config.yaml
n_kv_head: 4
activation: "tanh_gelu"
bias: "all"
init_std_qkv: 0.0184
doc_mask: true
Each number is 128 + 24 x the weight over its row's rms, rounded and kept within 0 to 255. Layers, rows and columns count from 0. The size above them is the row's rms in percent of the matrix's.

# layer 7 attention value, 512x512, rms 0.0532, rows 128-154, columns 0-127
size [ 98  99 102 100 100  97 103 104  99  99  97  99  99  97 102  95  95  98 102 100  94  94  98  99  98  95  95]
[[ 99 146 147 146 134 121 115 116 100 122 104 166 146 142 145 124 148  89  91 115 112 116 137 144 143 129  87 134 144  89 131 141 148 179 185  94 141 124 115  71 131  72 136 147 113 138 124 156 142  92 120 128 153 117 167 179 112 104 102  85  78  85 151 117 138 175 141 151 140  92 109 125 144  95 104 151 135 128 158 147 128 108 116 126 157  96 108 114 150 114 151 170 107 126 110 171 116 129 101 110 180 156 152 133 120 133 122 153 142 130  95 107 126 112 165 123 127 142 139 138 125 115 143 121 132  82 135  91]
 [146 112  91 118 114 172 145 166 116  97 116  82 162 141 113  77 192 112 129 165 125 162 100 131 116  85 127 142  75 139 122 113 142 120 102 148 170 177 122 155 173 136  97 119 178 174 170 116 122 124 101 113 145  66 120 175 102 108 117 134 108 167 167 101 122 122  71 115 117 124 139 178 150 128 112 155 106 120  94 100 147 114  59 154 106 124 102 136  83 153 141 153 166 126 122 127 135 118 110 148 125 147 112 146 106 110 115  68 111 125 119 176 142 115 159  99 136 107 119 153 137 145 129 176 172 151  81 147]
 [128 163 127 150 125 153 137  91 139 120 139 141  96 122 122 112 130 134 106 128 140 101 112 149  92 136 143 125 169 139 152 115 134 133 134 130 115 117 119  97 134 111 159  83 151  91 150 151  96 131 117 114 133  88 126 128 129 171 103 147 174 113 146 117 132 141 182 109 113 132  78 138 125 133 109 125 178 130 165  95 110 143 130 153 126 179 163 156 117 101 101 118 159 109 142 129 133 140 132  88 115 128 120 125 125 124 123  73 115 171 139 129 117 202  94 140 159 116 159 152 138 146 108 139  87 118 131 153]
 [139 115 128 121 110 116 112 136 119 133 167 170 105  86 127  93  77  74 104 136 116 103 131 141 105 129 189 131 157 135 122  93 120 133  88 112 117 147 106 136 158 148 200 113  84 159 131 146 115 131 104 139 136 190 107 159 131  92  86 159 111 105 115  88  99 129  94 101 188 141 134 104 137 139 127 163 134 157 123  53 147  91 138 107 141 143 116  93 128 149 132 101 114 141 155 114 132 133 179 100 178 108 137 127 146 171 126 133 118 127  86 143 122 151 169 127 155 122 142 133  93 173 121 180 134 134 136 105]
 [121 140 107 152  94 145 120 118 143  67 115 130 125 134 138 161 161 125 156 111 132  95 154  88 142 129 151 148 135 125 100 131 125 131 148 154 113 116 113 154 121 122 126 128 132 135 177 128  95 163 140 118 101 120 148 129 121 128 154 157 116 124 144 177 118 161 141 113 106 135 125 106 117 123  90 135 127 151  84 154 118 147 120 132 119 107 157 130 152 110 186 140 101 116 140 101 133  92 150  81 126 110 107 117  63 160 171 164 116 125 105 144 142 117 128  74 139 170 134 131 156 158  97 138 109 163 144 163]
 [112 187 151 163 119  89 105 143 129 153 129 109 137 118 100 160 109 104 149 162 118 120 115 118  87 125 152 129 142 166 154 114 121  95 124 131 132 157 126 121 103 163  95  99 103  92 145 117 122 179 147 115 117 119  81 109  76 148 142 141 132 118 105 104  77 138 135 111 134 101 147 138 142 143 109 122 109 148 170 143 122 112 124 105 104 140 123 148 104 142 129 138 123 166 136 142 135 126  90 135 130 130 110 141 146 124 147 110 112 131  75 184 122 130 122  95 131 107 137  95 123 186 136  62 112 122 130 102]
 [146 127 134  65 109 134 147 116  96 129 132 128  77 130 124 143 153 120 118 116 131 143 162 130 141 125  99  82 145 176 166 101 135 147 133 135 124  86 131 111 128 123 143 143 137 158 113 113 116 105 155 123  71 114 149 112 116 139 104  89 140 138  78 164 120 132 104 129 172 171 120 152 141 172 131 157 121 148  83 145 140 126 133 140 119 147 142 149 143  88 116 134 160 123 117  88 120 111 144 113 112 167  98 129 182 123 156 132 123  86 127 142 140 127 110 131 131 124 112 132 186 133  63 147 155 104 129 130]
 [109 137 161 116 152 131 151 164 141 147 159 127 107 101 160 114 105 127  86 138 120 112 106 117 129 155 109 151 112 133 116 172 150 122  93  75  98 112 104 142 127 181 115 103 114 124 179 146 135 164 156 140 118 122  65 111 128 137 120 115 113 129  78  69 107 118 100  78  94 176 133 121 139 106  96 131 173 101  76 112 151 133  74 146 138 150 136 126 115 155 118 183 129 152 129 164  99 119 110 118 146 154 130 158 102 124 129 108 136 136 130 173 120 109  99  96 115 151 138 107 122  98 114 154 142 137 124 129]
 [118 143 106 141 125 168 139  89 163 123 118 124 117 135 112 158 151 137 128 157 120  85 115 206 124 115 168 114 116 127 112 172 127 101 151  92  91 114 116 143 127 115 161 125 107 129 124 154 106 141 183 138  92 163 167 148  64 145 139 161  99 146 133 147  92 137 144 112 128 135 148 128 123 100 161 183 199 101 141 139 105 125 128 106 104 100 106 113 102 113 159 142 122 131 140  95 118 139 136 113 141 113 109 138  99  88 112 150 146 142 163 116  90 106 159  85 110 132 121 127 174 127 118 131 119 108  99  85]
 [134 104 147 100 136  99  89  95 157 132 107 165 128 120 111 103 161 112 134 139 106  84 140 129  98 141 133 130  95 120  98 129 138 115 144 116 137  92 199 187 113 112 124 118 114 105 120 113 108 123 143  93 157 121  95 124 111 172 141 101 123 100 163  93 143 121  93 113 122 156 166 128 106 150 154 127  88 129  58 129 101 167 102 113 134 123 146 112 128 126  97 122 131 159 134 122 159 119 109 157 107 176 133 124 111  90 120 156 149 167  69 143 118 120 116 133 166 121 107  87 151 114 127 115 165 113 139 121]
 [127 161 130  89 101 131 149 136 124 147 171 122 116  75  82 104 161 157 132 102 116 121 164 118 123 147 131 152 158 156 142 139 133 119 176 119 106 112 146 137 148  80 117 146 114 153 104 131 111 141 159 179 111 121  77  92 133 126 146 144 108 103 151 137 152 114 136  89 109  99 104 143 103 155 127 148 122 164 139 121 170 142 176 115 163 109 128 147 139  87 107 104 106  56 116  92 114 145 110 117 126 116 137  90 142  93 111 139 154 120 145 102 120 137 107 133 121 108 109 175 116 141 112 174 129 143 124 132]
 [ 96 118 143 146 155 115 156 144 130 132 100 137 115  88 166 102 116 147 114 122 130 151 152 134 144 108 111 115 153 134 103 114 138 133 145 124 113 181  88 136 124 132 146 109 173 189 104 141 104 124 103  98 124 137  89 157 141  98 117 133 138  87 147 136 135 114 100 123 120 134  98 128 143 163 124 134 101 115 142 164  96 147 111 120 167 137 159 109 179 139 119 142 129 131 132 130  84 156 170 164  96  64 151 143 148 132 138 167 123 126 111 117  96 143 175 109 164 119  78 121 125 125 135 108 148 117 125 117]
 [138 122 145 161 117 118 110  71 152 128 122 106 113 121 130 132 121  80 100  86 116 107 115 144 114 123 129 138 138 140 143 133 122 119 140 119 128 137 168 128 139 107 105 145 142 127 123 153 147 127 107 152 150 141 106 135 145 123 134 121  87 121 104 129 145 107 129 155 182 164 161 152 156 142 148 129 121 139 125 126 136  92 129 171 105 110 169  80 137 157  95 153 155 107 144 150 137 131 126 151 113  86 125 121 126 144 145 130 118 123 103 122 135 123 130 127 141 131 102  90 143 109 131 104 122  99 115  86]
 [ 71 164 104 103 140 153 126 109 127 151 117  98  89  88 119  89 139 142  86 150 105 117 155 113 129 136 143 141 161 156 110 162 106 133 143 133 119 126 120 120 142  95 148 126 121 162 129 122 132 158  97 134 126 165 112  97 115  83 126 134 134 112 104 122 158 150 135 135 147 137 159 159 101 129 115 139 142 153 122  85  68 126 152 116  75 143 107 171 167 182 120 131 122 146 118 141 128 112 146 155 153 122 147 135 111 110 101 182  95 146 104 132  79 154 113 163 168 135 141 153 141 119  76 122  98 150 168 148]
 [146 166 118 161 113 147 177 141 119  95 113 108 115 111 133 121 128 146 110 120 123 119 137 112 107 182  83 145 153 154 138 135 136  92 121 151 123  92  86 150 151 127 121 152 127 140 110 173 175 146 139 141 111 131 127 107 113  95 165 104 111 136 164 100 125 107 150 133 127 126 199 129 112 117 122 144 140 139 127 113 139  99 145 168 141 148  91 107 144 107 118  71 166  98 159 132 106  98 117 101 101 132 122 116 110 153  79 136 130 159 147 148 127 134 126 127 142 126 135  81  85 156 144 119 112 153  99  79]
 [ 80  94 105 115 117 152 159  74 138 165 137 105  75 130 118 105 138 150 147 149 149 160 133 130 163 125 119 126 163 135 123 120 126 130 128 101  78 103 144 145 100 138 137 168 123  87 144 132 158 132 147  95 158 121 130 114 138 151  89 136 137 151 147 122 128 137 103 152 111 129 130 119 150 118 102 120 158 109 128 113 117 143 128 123  69 157 128  83 131 149  97 136  88 109 105 106 149 135 137 163 140 120 148 116 134 155  90  79 127 140 175 114 142 114 111 169 108 151  91 112 148 169 115 147 119 125 157 115]
 [141 144 147 150 128 164 133 160 116 122 119 162 167  98 175 129 185  99 132 133 144 119 117 109 149 135 176  77 104 134  94 105  66 147 154 132 157 131  99 145 146 124 153  73 114 152 109 137 147  94 108 131 133 125 117 127 127 130 110 163 101 149 149 132  90 109 132 169 113 128 126 124 163 129 141  99 123 100 143 121  66 137 116 133 142  56 125 146 132 120 146 113  99 104 159 163 154 162 145 140 125 120 147 135 104 140 133 118 112 119 128 139 145 120 127 103 125 142 123 127 135  85 133 135  96 146 162  87]
 [118 129  93  91 187 127 131 105 126 114 162 120  95 108 118 139 119 179 162 148  53 109 106 125 110 124 136 117 121 144 132 157 159 151 135 166 103 120 103 149 114 130 157 154  84 157 167 127 100 123  96 163 121 146 143 101 161 112 134  71 133 132 130 153 161  87 102 101 138  96 112 130 128 109 115 116 127 123 126 131 111 136 150 115  80 138 125 130 116 140 103 149 136  95 140 129 104  88 147 146 131 130 101 131 120 152 108  99 123 112 111  87 134 151 122 145 126 147 135  98 121 124 139 148 116 134 130 119]
 [125 125 143 146 135 121 106 132 102 141 108 149 116 148  93 146 136 122  93 112 106 137 145 158 142 125 113 112 161 146  94  99 161 139 136 127  90 115 153 133 127 146 135 102 141 110 112 138 143 112 131 147 131 133 145 150 124 125 158 128 114 121 120 159 135 174 161 157  74 173 123 137 125 121 155 119 157  80 133 130 183 146  80 130 100 144 125 168 123 101 121 136 127 139  94 160 127 152  67 121 162 110  94 128 147 133 149 113 159  89 133  95  79 117 115  94 133 136 157 108  86 161 123 149 104 142 150 106]
 [103 138 146 130 140 112 108 113  77 135 127 176 147 134 132 119 124 111 153 126 177 160 147 117 146 121 129 113 154 112 122 155 120 153 132 109 141 116 142  88 164 136 110 144 177  69 106 138 135  89 149 134 127 144 116 121 101 101 153 142  73 144 149 130 113  54 137 126 114 119 134  82 114 107  84 138 133 131 105 109 141 108 152  96 107 167 138 127 125 134 117 101 111 129 153 135 173 128 150 103 160 112 101 139 139 153 172 127 159 147 112 104  76 132 132  96 121  77 113 148 129 126 159 141 124 147 152 167]
 [150 100 115 117  86 111 161 127 150 112 107  95 147 105 132 131 143 165 147 134 126 172  94 129 121 129 102  94 119 112 109 122 118 139 118 130 103  99 145 123  87 149 165 129 105 121 103 146  85 111 153 127  88 118 117 149 148 147 110 132 124 133 142 123  80 143 103 142 102 125 162 130 155 135 164 140 128 120 142 145  93 107 116 104 185 177 121 124 126 145 118 134 139 133 154 127 109 112 155  71 128 133 162 162 148  89 147 100 133 175 131 127 125 125 115 151 123 115 115  97 138 127  98 144 119 147 133 102]
 [108 144 148 112  83 105  73 124  83 104 159 121  99 124 170 129  83 142  87 145 127 115 113 144 154 106 114 121 166 112 141 135 145 143 126 111 151 128 135 105 117 118 111 112 155 146  84 120 128 155  99 169 165 108  97 138 127 103 109 125 145 135 103 112 149 146 127 140 138  95 144 121 156 109 100  99 150 127 133 138  93 130 109 129 138 161 116 131  99 133 114 138 107 156 132 106 112 147 112 161  89 149 110 122 179 132 132 153 162 164 134  87 138 151 104  85 153 122 100  98 176  96 140 114 161 173 122 135]
 [ 71 104 116 110 149 164 132 141 143 131  93 105 144 135  98 140 144 145 127 187 130 142 122 138 101 114 124 117 167  73 132 104 138 142  95  72  62  82 113 133 128 153 136 168 186 105 101 171  89 103 129 144 142 118 164 101 100 131 107 116 140 152 140 177 152 116 133 162 101 149 136 103 142 124  88 151 123  76  82 138  99 114 143 129 137 135 119 104 109 125  84 123 101 136  99 150  70 125 131  84 123  96  91 122 124 178 106 141  78 110 118 145 144 101 123  56 134 102 130  94 144 158 107 120 128 121 181 109]
 [159 125 150 132 128 125 146 184 149 138 132 139 123 120 111 137 119 143 140 119 106 136 136 125 110 107 121 115 122 100 125 163 128 172 128 119 137 137 141 132 137 134 145 116 138 139 116 162 139 166 155 110 120  89 115  91 129 123 173 118  94 155  82 140 150 106 102 163 156 107  91 155  94 124 138 137 168 154  84 126  98 151 150 143 116 124 112 124  89 121 142 115 124 127  62 117 126  93 116 142  90 117 127 136 162 151 128 124 128 104  82 142  98 103 122 160 103 114 132 108 107 119 107 119  89 146 156 125]
 [127 158 135 162 150 172 109  77 126 122 105 149 104 127 132  90 158 140 105 104 121 145 133 126 114 160 136 133 129 118 132  94  97 133 107 104  97  90 131 114  84 124 120 121 122 124 143  96 138 148 143 124 167 113 110 146  96 101 148  90 114 115 127 112  99  86 155 112 135 141 113 114  88 143 109 110  97 131 150 103 154 117 140 165 109 124 151 155 165 111 149 171 121 172 106 103  78 147  97 138 111 118 120  93  89 139 185 134  93 168 124 173 147 103 106 126 110 109 172  98 118 125 137 112 138 104 164 150]
 [133 147 152  69 163 123 160 106 112 140 140 155 126 119 156 119 166 135 101 129 186  85 187  86 128 172 140 122 154  91 147 143 135 126 132 156 146 170 142 123 133 125 115 130 155  92  94 135 130 162 145 107 116 128 170 129 105 122 123 125 116 138 151 154 109 162 101 139 128 126 145 145 139 129 135 161  87 104 115 136  95 100 113 135 170 132 130 153 150 156 154 103 142  84  93 145 127  98 113 143 117 145 109 117 132 127 124 187 133 128 131 137 103 145 156  77 142 122 156 145  85  71 118 157 145 148  90  71]
 [125  64 145  87 123 131 130 141  87 144  91 153 133 128 151 130  77 138 148 112 122 113 187 191 133 117 160 170  84 143 105 130 119 113 109 168 112 155 130 191 115 149 115  97 111  93 127 143 121 110 144 157 129 113 120 140 126 135  78 154 109 184 113 118 131  90 107 101 113 140 129 101 129 126 119 103 131 122 157 174 133 105 112  78 145 150 122 170 197 113 157 172 161 146 101 143 171 117 134  77 115 156 154 132 130 139 127 110  94 109 163  97 174 130 134 126  87 122 101 104  98 106 137 159 174  88 136 126]]
# layer 7 attention output (transposed), 512x512, rms 0.0455, rows 128-154, columns 0-127
size [ 95  97  99  96 102  96 101  97 102  98  94  99  98  95  98  96  95 100  98 100  91  93  95 101  98  93  93]
[[151 114 119 149 101 123 156 155 177 118 116 104 118 118  91 109 121 124 140 117 185 148 112 116 139  86 123 122 120 165 109 113 119  60 115 125 115 125 131 150  87 155 127 101 129 117 123 130 111 139 131 113 110 128 102  85 159 104 132 171 199 189  82 141 118 111  98 133 145 141 116 141 111 149 170 106 138 104 140  96 129 169 126 145 125 145 110 121 121 144  94  92 135 126 132  84 105  52 125 137 125 103  98 189 132 142  71 168  77 134 145 111 109 143 102 130 123  96 102 106 116 143 121 139 144 185 131 160]
 [ 99 139 174 100 121  99 152 108 109 137 166 145 155 106 145 158 108 138 121  87 143  73 145 157 150 157 111  99 131 125 122 134  88  90 157 100 116 104 139  68 111 147 146 123 128 112 111 128 124 105 162 114 148 131 146 119 162 124 111 133 154  84 121 147 121 120 154 103 109  97 126 136  85 115 144 107 128 131 147 106 103 147 179  77 125 126 139 166 157 121 131 118  85 131 151 122 118 102 131 123 142 124 122 146 138 157 165 162 163 145  89 100 121 132 108 161 123 163  73 115  91 112 154 114  87 120 138 141]
 [108  93  94  98 115 112 146 144  98 129 107 108 167 132 116 119 128 130 109 172 135 179 128  91 146 114 141 168  77 117 150 106 109 129 112 143 151 123 155 161 124 141 138 140  92 130 117 145 161 114 167 124 134 166 163 146 148 109 110  78  91 149  87 134 130 171  96 145 118 114 112  87 134 137 109 142 140 105 161 152 122 146 128  93 133  88 117 104 157 145 145 121 124 150 126 140 129 182  97 185 148 120 119 149 116 125 129 147 182 111  73 135 133 100 160 147  92 158 151 126 116 122 118 137 148 137 141 126]
 [111 157 140 167  90 125 163 124 113 117 115  92 175 163  93 171 163 170 168 111 140 138 141 155 157  78 112 151 112  96 129 144 105 117 147 112 130 117 154 114  90 109 107 129 139 127 159 137 141 136 147  72 139 105 133 129 131 114 135  87 156 131 179 120 129 156 144 142 127 149 137 123 126 136 116  72  85 129 110 191 164 138 151 157 125 107 160 144 106 100 141 148 144 115 146 112 116 149 136 136 100 161 102 132 122 111 135 148 142 134 140 137  99 145  79 148 133 126 123 101  85  84 116 102 132 110 127 149]
 [168 128 122 100 128 142 121 117  89 157 147 159  95 135 131  94 130 127 107 155 139 125  75 115 122 124 144 138 116 116 147 128 129  94 112 106 128 140 146 146 152 120 124 112  99 153  64 113 130 133 129  91 172 103 134 117 144 101 102 114 140 124  89 160 111 132 129 106 157 121 156 148 137 153 151 118 140 137 148 110 157 146 162 131 116 166 130 142 115 141 105 151 174 110 106  95 117 158 104 132 129 144 127 169 160 142 102 104 128 103  95 130 118 135 100 154 100  99 162  91  99 117 141 101 100  86 115  97]
 [150 136  79 100 149 139 110 119 120  98  97 147 158 124 153 131 125 126 140 120 109 113 105 128 181 130  98 110 114  74 106 105 154 152 139  90  99 108  90 152 145 139 113 132 202 176 109 113 138  98 101 126 149 158 142 150 152 109 175 114 142 148 115 135 172 134 127 152 116 138  98 143 159 127 134 154 160 100  88 131 118 139 119 111 131 144 150 118 109 103 148 126 149 136  96 124 144  99 133 119  85 131 134 125 104 140 131 128 171 159 160 106 132 118  97 172 117 196 134 139 125  75 129 165 129 101 140 139]
 [126  97 132 160 166 132 113 128 170 157 133 115 189 115 100 113 102 142 147 139 122 104 119 109 105 147 144 159 108  91  81  96  89 158 145 153 157 179 113 155 126  99 150  76  92 101 124 133 115 132 114 134 135 141 160 151 101  84 128 173 154 112 155  84 126 179 157  88  76  95 137 129 162 131 124 148 139 124 150 133 164 122 146 124  89 110 152 130 164 167 132 122 145  93  95 130 125 158 122 131 142  76 128 148 113 115  98 116 157 142 112 131 105 106 132 124 112 133 128 116  88 112 190 140 106 125 152 127]
 [143  97  75 126  65 137 135 115 108 126  91 146 168 140  98 116 156 150 134 104 151 146 174 152 107 110 110 111 150  97 122  70 104 137 157 171 143 124 133  99 150 123 140 138 129 136 120 117 106  90  80 112 121 132 172 157 139 103  80 144 148 127 181 154 146 129 163 169 126  63 134 151 100 133 179 122 151 155 178 107 100 118 140 136 134  94  92 116 138 103 148 111 153  91 130 134 133 142 146 151 108 107 135  78 147 119 156 133 124 121 120 115 112 120 191 146 124 120 106 163 132 182 108 113 175  94 125  79]
 [112 145 131 141 138 101 141 150 140 103 140 141 113 147 172 135 135 115 130 104 139 168 166  90 157 105 111 107 146 132 105 100 126 164 123 165 142 132 131 117 139 135 117  96 129 107 142 120 106  99  75 118 110  89  83 124 187 114  91  83 132 117 137 120 161 131 122 151 125 105 116 122 147 154 125 118  91 109 101  95 105  94 141 114 143 140 133 105 149 107 104 131 126 158 134 132 102 127 121 154 130 115 157 117 167 152 112 108 172 137  77 140 122 116  89 128 125 131 141 137 112 102 141  94 125 152 143 176]
 [122 162 138 153 143 156 195 157  96 140 112 128 107 129 137 140  88 132 146 112 111 187  96 109 142 160 116 113 175 132 147 101 127 125  87 138 112 191 114  84 127 141 132 180 135 164 117 156 124  96  84 107 129 139 158 144 140  58 108 180 124 168 119 126 159 154 179 127 126 139 111  71 118 111  91 144 133 131 125 116 140  94 172 149 147 127 130 123  98 141 160 134 100  89 135 144 133 130 143  98 139  89 118 163 100 129 124  98 128 130 192 101 134 154 125 136 119 178 154 158 138 123 104 126 132 159 111 157]
 [142 109 148 170 150 133 143 128 127 122 117 124 130 153 150 128 101 110 101 136 140 166 143 128 147 122 120 106 136 153 127 132 148 132 101 128 120 149 134 118 100 138 139  90 141 107 126 105 121 107 127  86 131 151 177 147 102 163 124 140 154 149 111 137 127 110 120 106 159 155 193  94 150 129 118 118 124 118 112 126  97 111  85 112 127 149 126 119 150 113 159 170 150 142 167 116 148 163 154 154 147 157 106 149 130 149 186 127 108 136 107 153 148  88 119 137 131 135 164  95 127 115 140  92  81 113 130  79]
 [156 145 135  67  93 114 102 111 132 168 147 167 163 162 148 121 155 113 147 133 105 132 109 120 100  94 126 140 144 120 132 119 114 145  91 145 106 113 122 135 145 122 114  92 101  86 132 107 151 149 153 158 140 117 142 106 146 171 124 122 113 175 140 123 117 115 156 160 127 120 118 141 132  97 126 107 143 107 139 148 159 125 139 121 125 136 148 116  69 111 110 125  91 109 101 117 147  86 101 111 147 173 138 129  89 122 142 110 108 122  95 157 135  96  83 136 106 137 166 134 111 123 137 138 115 171 106 129]
 [134 113 125 115 174 158 109 151 118 134 116 161 171 122 119 132 117 158 123 104 160 115 139 120 165  98 131 147 131 134 110 109 170 140 120 139  86 138 123 112  71 145 135  64 104 108 127 143 125 139 103 138 132 121 126 122 134  66 135 124 179 126 177 129 108 148  95 125 116 107 116 124  85 137 138 147  99 145 129 135  89 135 139  89 151 144  89 141 133 102 124 106 108  99 120 150  93 142 117  93 149 118 171 121 148 133 108 121 149 118 134 105 147 157 127 117 119 141 160 144 128 139 125 148 146 115 126 137]
 [147  59 138 159 133 111 107 137 130 123 134 147 157 132 166 160 124 159 118 114 130 139 131 136 102 106 118 102 110 139 147 107 131 111 127 118 131 107 161 173 133 183  88 114 134 116 130 116 125 146 129 131 138 128 134 162 109 144 165 135 128 142 146 130 107 139 117 146 172 113 114 121 125 119 134 107 119  85 112 153 157 114 153 144 148 104 146 117 116 126 154 148 128 133 127  77  92 110 153 104 128 143  61 138 175 127 146 107 151 154 157 132 141 103 120  84 124 105 138  68 127 112 146 155 184 126 102 108]
 [116 160 132 124 123 116 109 128 166 147 199 146 146 144  85 110 102 118 142 134 127  98 123 184 183 103 158  84 135 113 117 112 142 142 144  90 144 186 176 114 147 138 136 133 138 111 103  60  89 127 164 106 132 123 105 156 133 119  66 151 116 141 119 146 105 140 118 101 132 120  90  86 136 127 130  77  95 139 110 168 134 153 123  82 151  96 155 161 121 119 134 112 101 150 127 107 136 156 148 152 134 132  91 140 126  90 139  79 109 132 123 118 177 176 133 121 109 127 148 177 110 100  82 136 103 168 115 145]
 [ 97 168 138 149 104  89 120 179 121 106  93 135 176  97 107 157  93 123  89 113  89 117 111  86 121 153 126 141 120 151 121 140 159 145  82 172 159 143 155  94 147  96 126 121 111 146  97 116  98 152 112 145 100 153 103 133 114 102 147 144 125 135 111  91  91 106 145 137 135 128 125 159 124 107 164 143 111 113 147 132  95 147 157 150 156  97 150 169 142 159 151 125 143 133 110 116 113  73 157  84 126 125 114 112 123 128 170 154 110 133 111 156  91 124 118 123 111 127 133 140  95 121 131 113 127 104 122 109]
 [ 94 119 118 144 132 105 129  96 111 122 112  98 112 162 155 115  95 138 155 121 138 148 145 149 154 109 109 175 120 101 157 171 178 115  98 103  93 124 138 104 108 135 100 176 104 120 135 155 101 140 119 117 108  81 124 124 116 135 126 117 142 125 106 115 127 155 132 105 167 158 148 124 120 147 134 130 132 157 148  97 215 171 135 123 104 166 130 129 160 132  83 141 135 160  80 108 100 115 128 102  94 115 165 115 137 110 107 143 110 116 134  93 126  94 129 148 109  90 163  80  79 117 132 118 154 117 146 150]
 [154 124 162 120 134 104 141 122 132 128  80 118 177 169 149 104 128 102 121  99 157 135 156 110 132 143 121 116 129 129 137 136 115 102 145  75 164 132 111 138 150 123 102 114 148 116 106 127 175 148 128 116 107 122 111 118  94 134 107 182 117 128 158 136  67 128 150 162 144 126 152 113 141 143 131 119 133 152 134 129 112 168  94 121 121 138 150 129 112  78 132 137 102 136 124 129 156 199 108  94 113 137 153  96 142 133 137 114 127 144 138  94 158 112 147 137 129  94 131 118 143 135 119 159 116 114 118 132]
 [104 105 161 143 126 168 127 136 145 119 142 116 139 101 124 132 115 141 186 132 142 140 139 103 110 133 141 151 105 111 142 156 118  99 100 156 100 133 136 115 103 108 107 149 137 102 137 121 121 117 118 128 124 123 144 120 123 135 111 135 126 148 158 128  97  68 110 105 136  62 129 109 132 132 123  90  79 140 121 116  82  95 170 100 140 123 134 134 111 156 157 163 134 159 182  90 162 108 146 127 102 133 121 120 123 130  96 121 114 150 132 157 164 126 141 212 101 146 130 106 143  84 104 145 170 166 123 144]
 [146 130 123 120 153 114 168 145 163 132 137  91 118 126 130 159 155 154 119 105 108 136 108 163 106 166 144 120 124 101 111 119 114 100 145 140 142 124 155 144 128 138 146 133  75 148 134 106 120 117 127 130 121  81 134 109 103 145 112 174 165 148 111 118 180 164 136 119 161 127 134 169 130 176 109 153 132 131 125 139 152 134 108 164 161 119 135 153 142 104  98 137 101 135 121 141  91 176 136 168  96 171 130 109 122 111  90 140 143 113 114 129 202  88 141 165 123 125 131 132 100 110 129 133 115 111 128 119]
 [111 125 116 132 157 112 125 126 113 155 134 124 144 141 133 152 139 134  88 171 139  94 147 111 167 156 153 140 135 118 138  96 126 131 131 134 161 114  91  99 140  80 113 131 152 101 154  73 144 164 112 214 163  81 122  84  85 136 141 137 124 125  92 142 176  96 155 119 141 119 117 114 122 120  79 101 162 136 144 121 157 125  83 127 116  93 147 109 147 115 123 133 179 127 140 100 157 129 104 140 121 138 115 111 134 155  96 122 127 101 164 118 136 123 122 120 133 174 158 155 104 132 141 126 134 112 145 145]
 [146  89 160 167 177 162 173 125 124 140  92 139 169 170 137 128 159 105 168 109 131 154 146 142 118 137 114 116 115 146 111 114 108  70 117 147  97 140 106 167 161 101 143 148 147 130 162 133 111 115 125 105 129 127 149 106 133 166 148 134  91 127 132 135 131 109 137 114 132 131  91 134 115 157 172 120 119 129 126 111 118 130 124 148  90 114 148 130 130  96 139 106 123  76  95 132 140 107 136  99 104 100 127 143 129 162  95 110  75 125 109 161 128 129 117 145 113 120 140 123 102 114 135 142 146 109 138 110]
 [158 136  94 132 114  90 118 119 118 127 210 134 141 137 149  82 155 110 119 106 127 142 152 112 139 162 134 153 112 147  71 111 146 129 126 140 164 152 127 125 156 127  90 124  87 132 139 101 122 112  95  98 115 116 161 152 164 139 161 165 115 139 134 152 118 116  94  74 140  94 110 113  94 123 148  74 144 145 149 150 154 167 106 106 122 129 108 134 173 125 160 144 159 144 174  98 178 134 101 164 135 139 150 112 114 114 128  98 172 159 169 173  92 167 116 143 112 153 119 135  88 111 130 130 112 147 122 103]
 [123 135 102 143 129 149 140  98 115 130  86 106 127 119 125 130 135 147 105 155 136 126 124  98 132 130 122 135 160 138 138  95  95 122 132 141 129 135 147 121 112  69 103 141  80 113 133 129 103 109  81 155  97  99 110 116 103 144 111 129 141  73 131 127  77 109 151 110 114 138 132  83 149 111 124 136  91 126 139 169 151 118  91 132 142 155 136 119 164  82 126 154 132 112 160 140 116 133 107 112 108 115 118 134 160 131 133 127 175 138 161 101 125 117 115  86 131 153 111 113 123 141 167 122 146 120 132  65]
 [124 117  97  98 132  86 126 140 115 152 202 108 122 137 132 162 115 111 146 121 124 116  99 173 114 110 141 138 107 124 137 115 158 137 128 139 158 135 145 127 167 110 111 120 142 100  96 142 128  94  79 109  87 121 143 120 133 140 112 134 127 138 126 145 163 162 117 111 133 118 150  98 106 135 160 141 131 120 113 175 113  92 103 135 120 136  93 100 113 143 100 116 188 127  93 131 185 137 137 136 116 139 152 151 158 131  90 111 149 110 150 107  85 112 151 116 163 145  92 119 114 124 120 128 150 117  64 130]
 [128 119  89 130 121 118 117 147 125 156 131 134 130 159  93 118 125 119 158 170  57 161  89 178 121  96 125 117 111 157 137 156 119 102 113 102 112 122 146 121 146 151 153 133 126 185 152 156 169 137 107 146 118 122  94 113 118 142 110 130 154 125 111 117 146 134 171 142 115 118 111 121 144 131 135 102 142 144 149 149 132 143 164 134 119 149 113  80 101  89 135 150 109 140 145 130 108 168 128 134 163 113 121 150 151 164 157  88 148 110 157  94 166 113  94 113 127 178  85  85 159 164 122 119 116 135 151 174]
 [113 129 122 138 108 139 143 143 168  55 119  79 156 171 138 142 136 107 131 134 125 122  92  75 131 135 121 121 138 130 124 127  98 118 153 100 152 124 136  81 135 139 138 134 135 127  77  95 126 121 130 118 101 111 122 109 149  95 147 112 120 121 119 107 149 153 146 169 107 126 120 102 128 142 143 182 138 154 106  93 140 148 141 160  99 137 110 106  39 148 122  95  92 114 174 131 102 155 131 159 110 105 128  91 153 130 119 164 121 117  76 160 109 113 117 121 128 137  95 135 169 136 145 108  78 133 144 142]]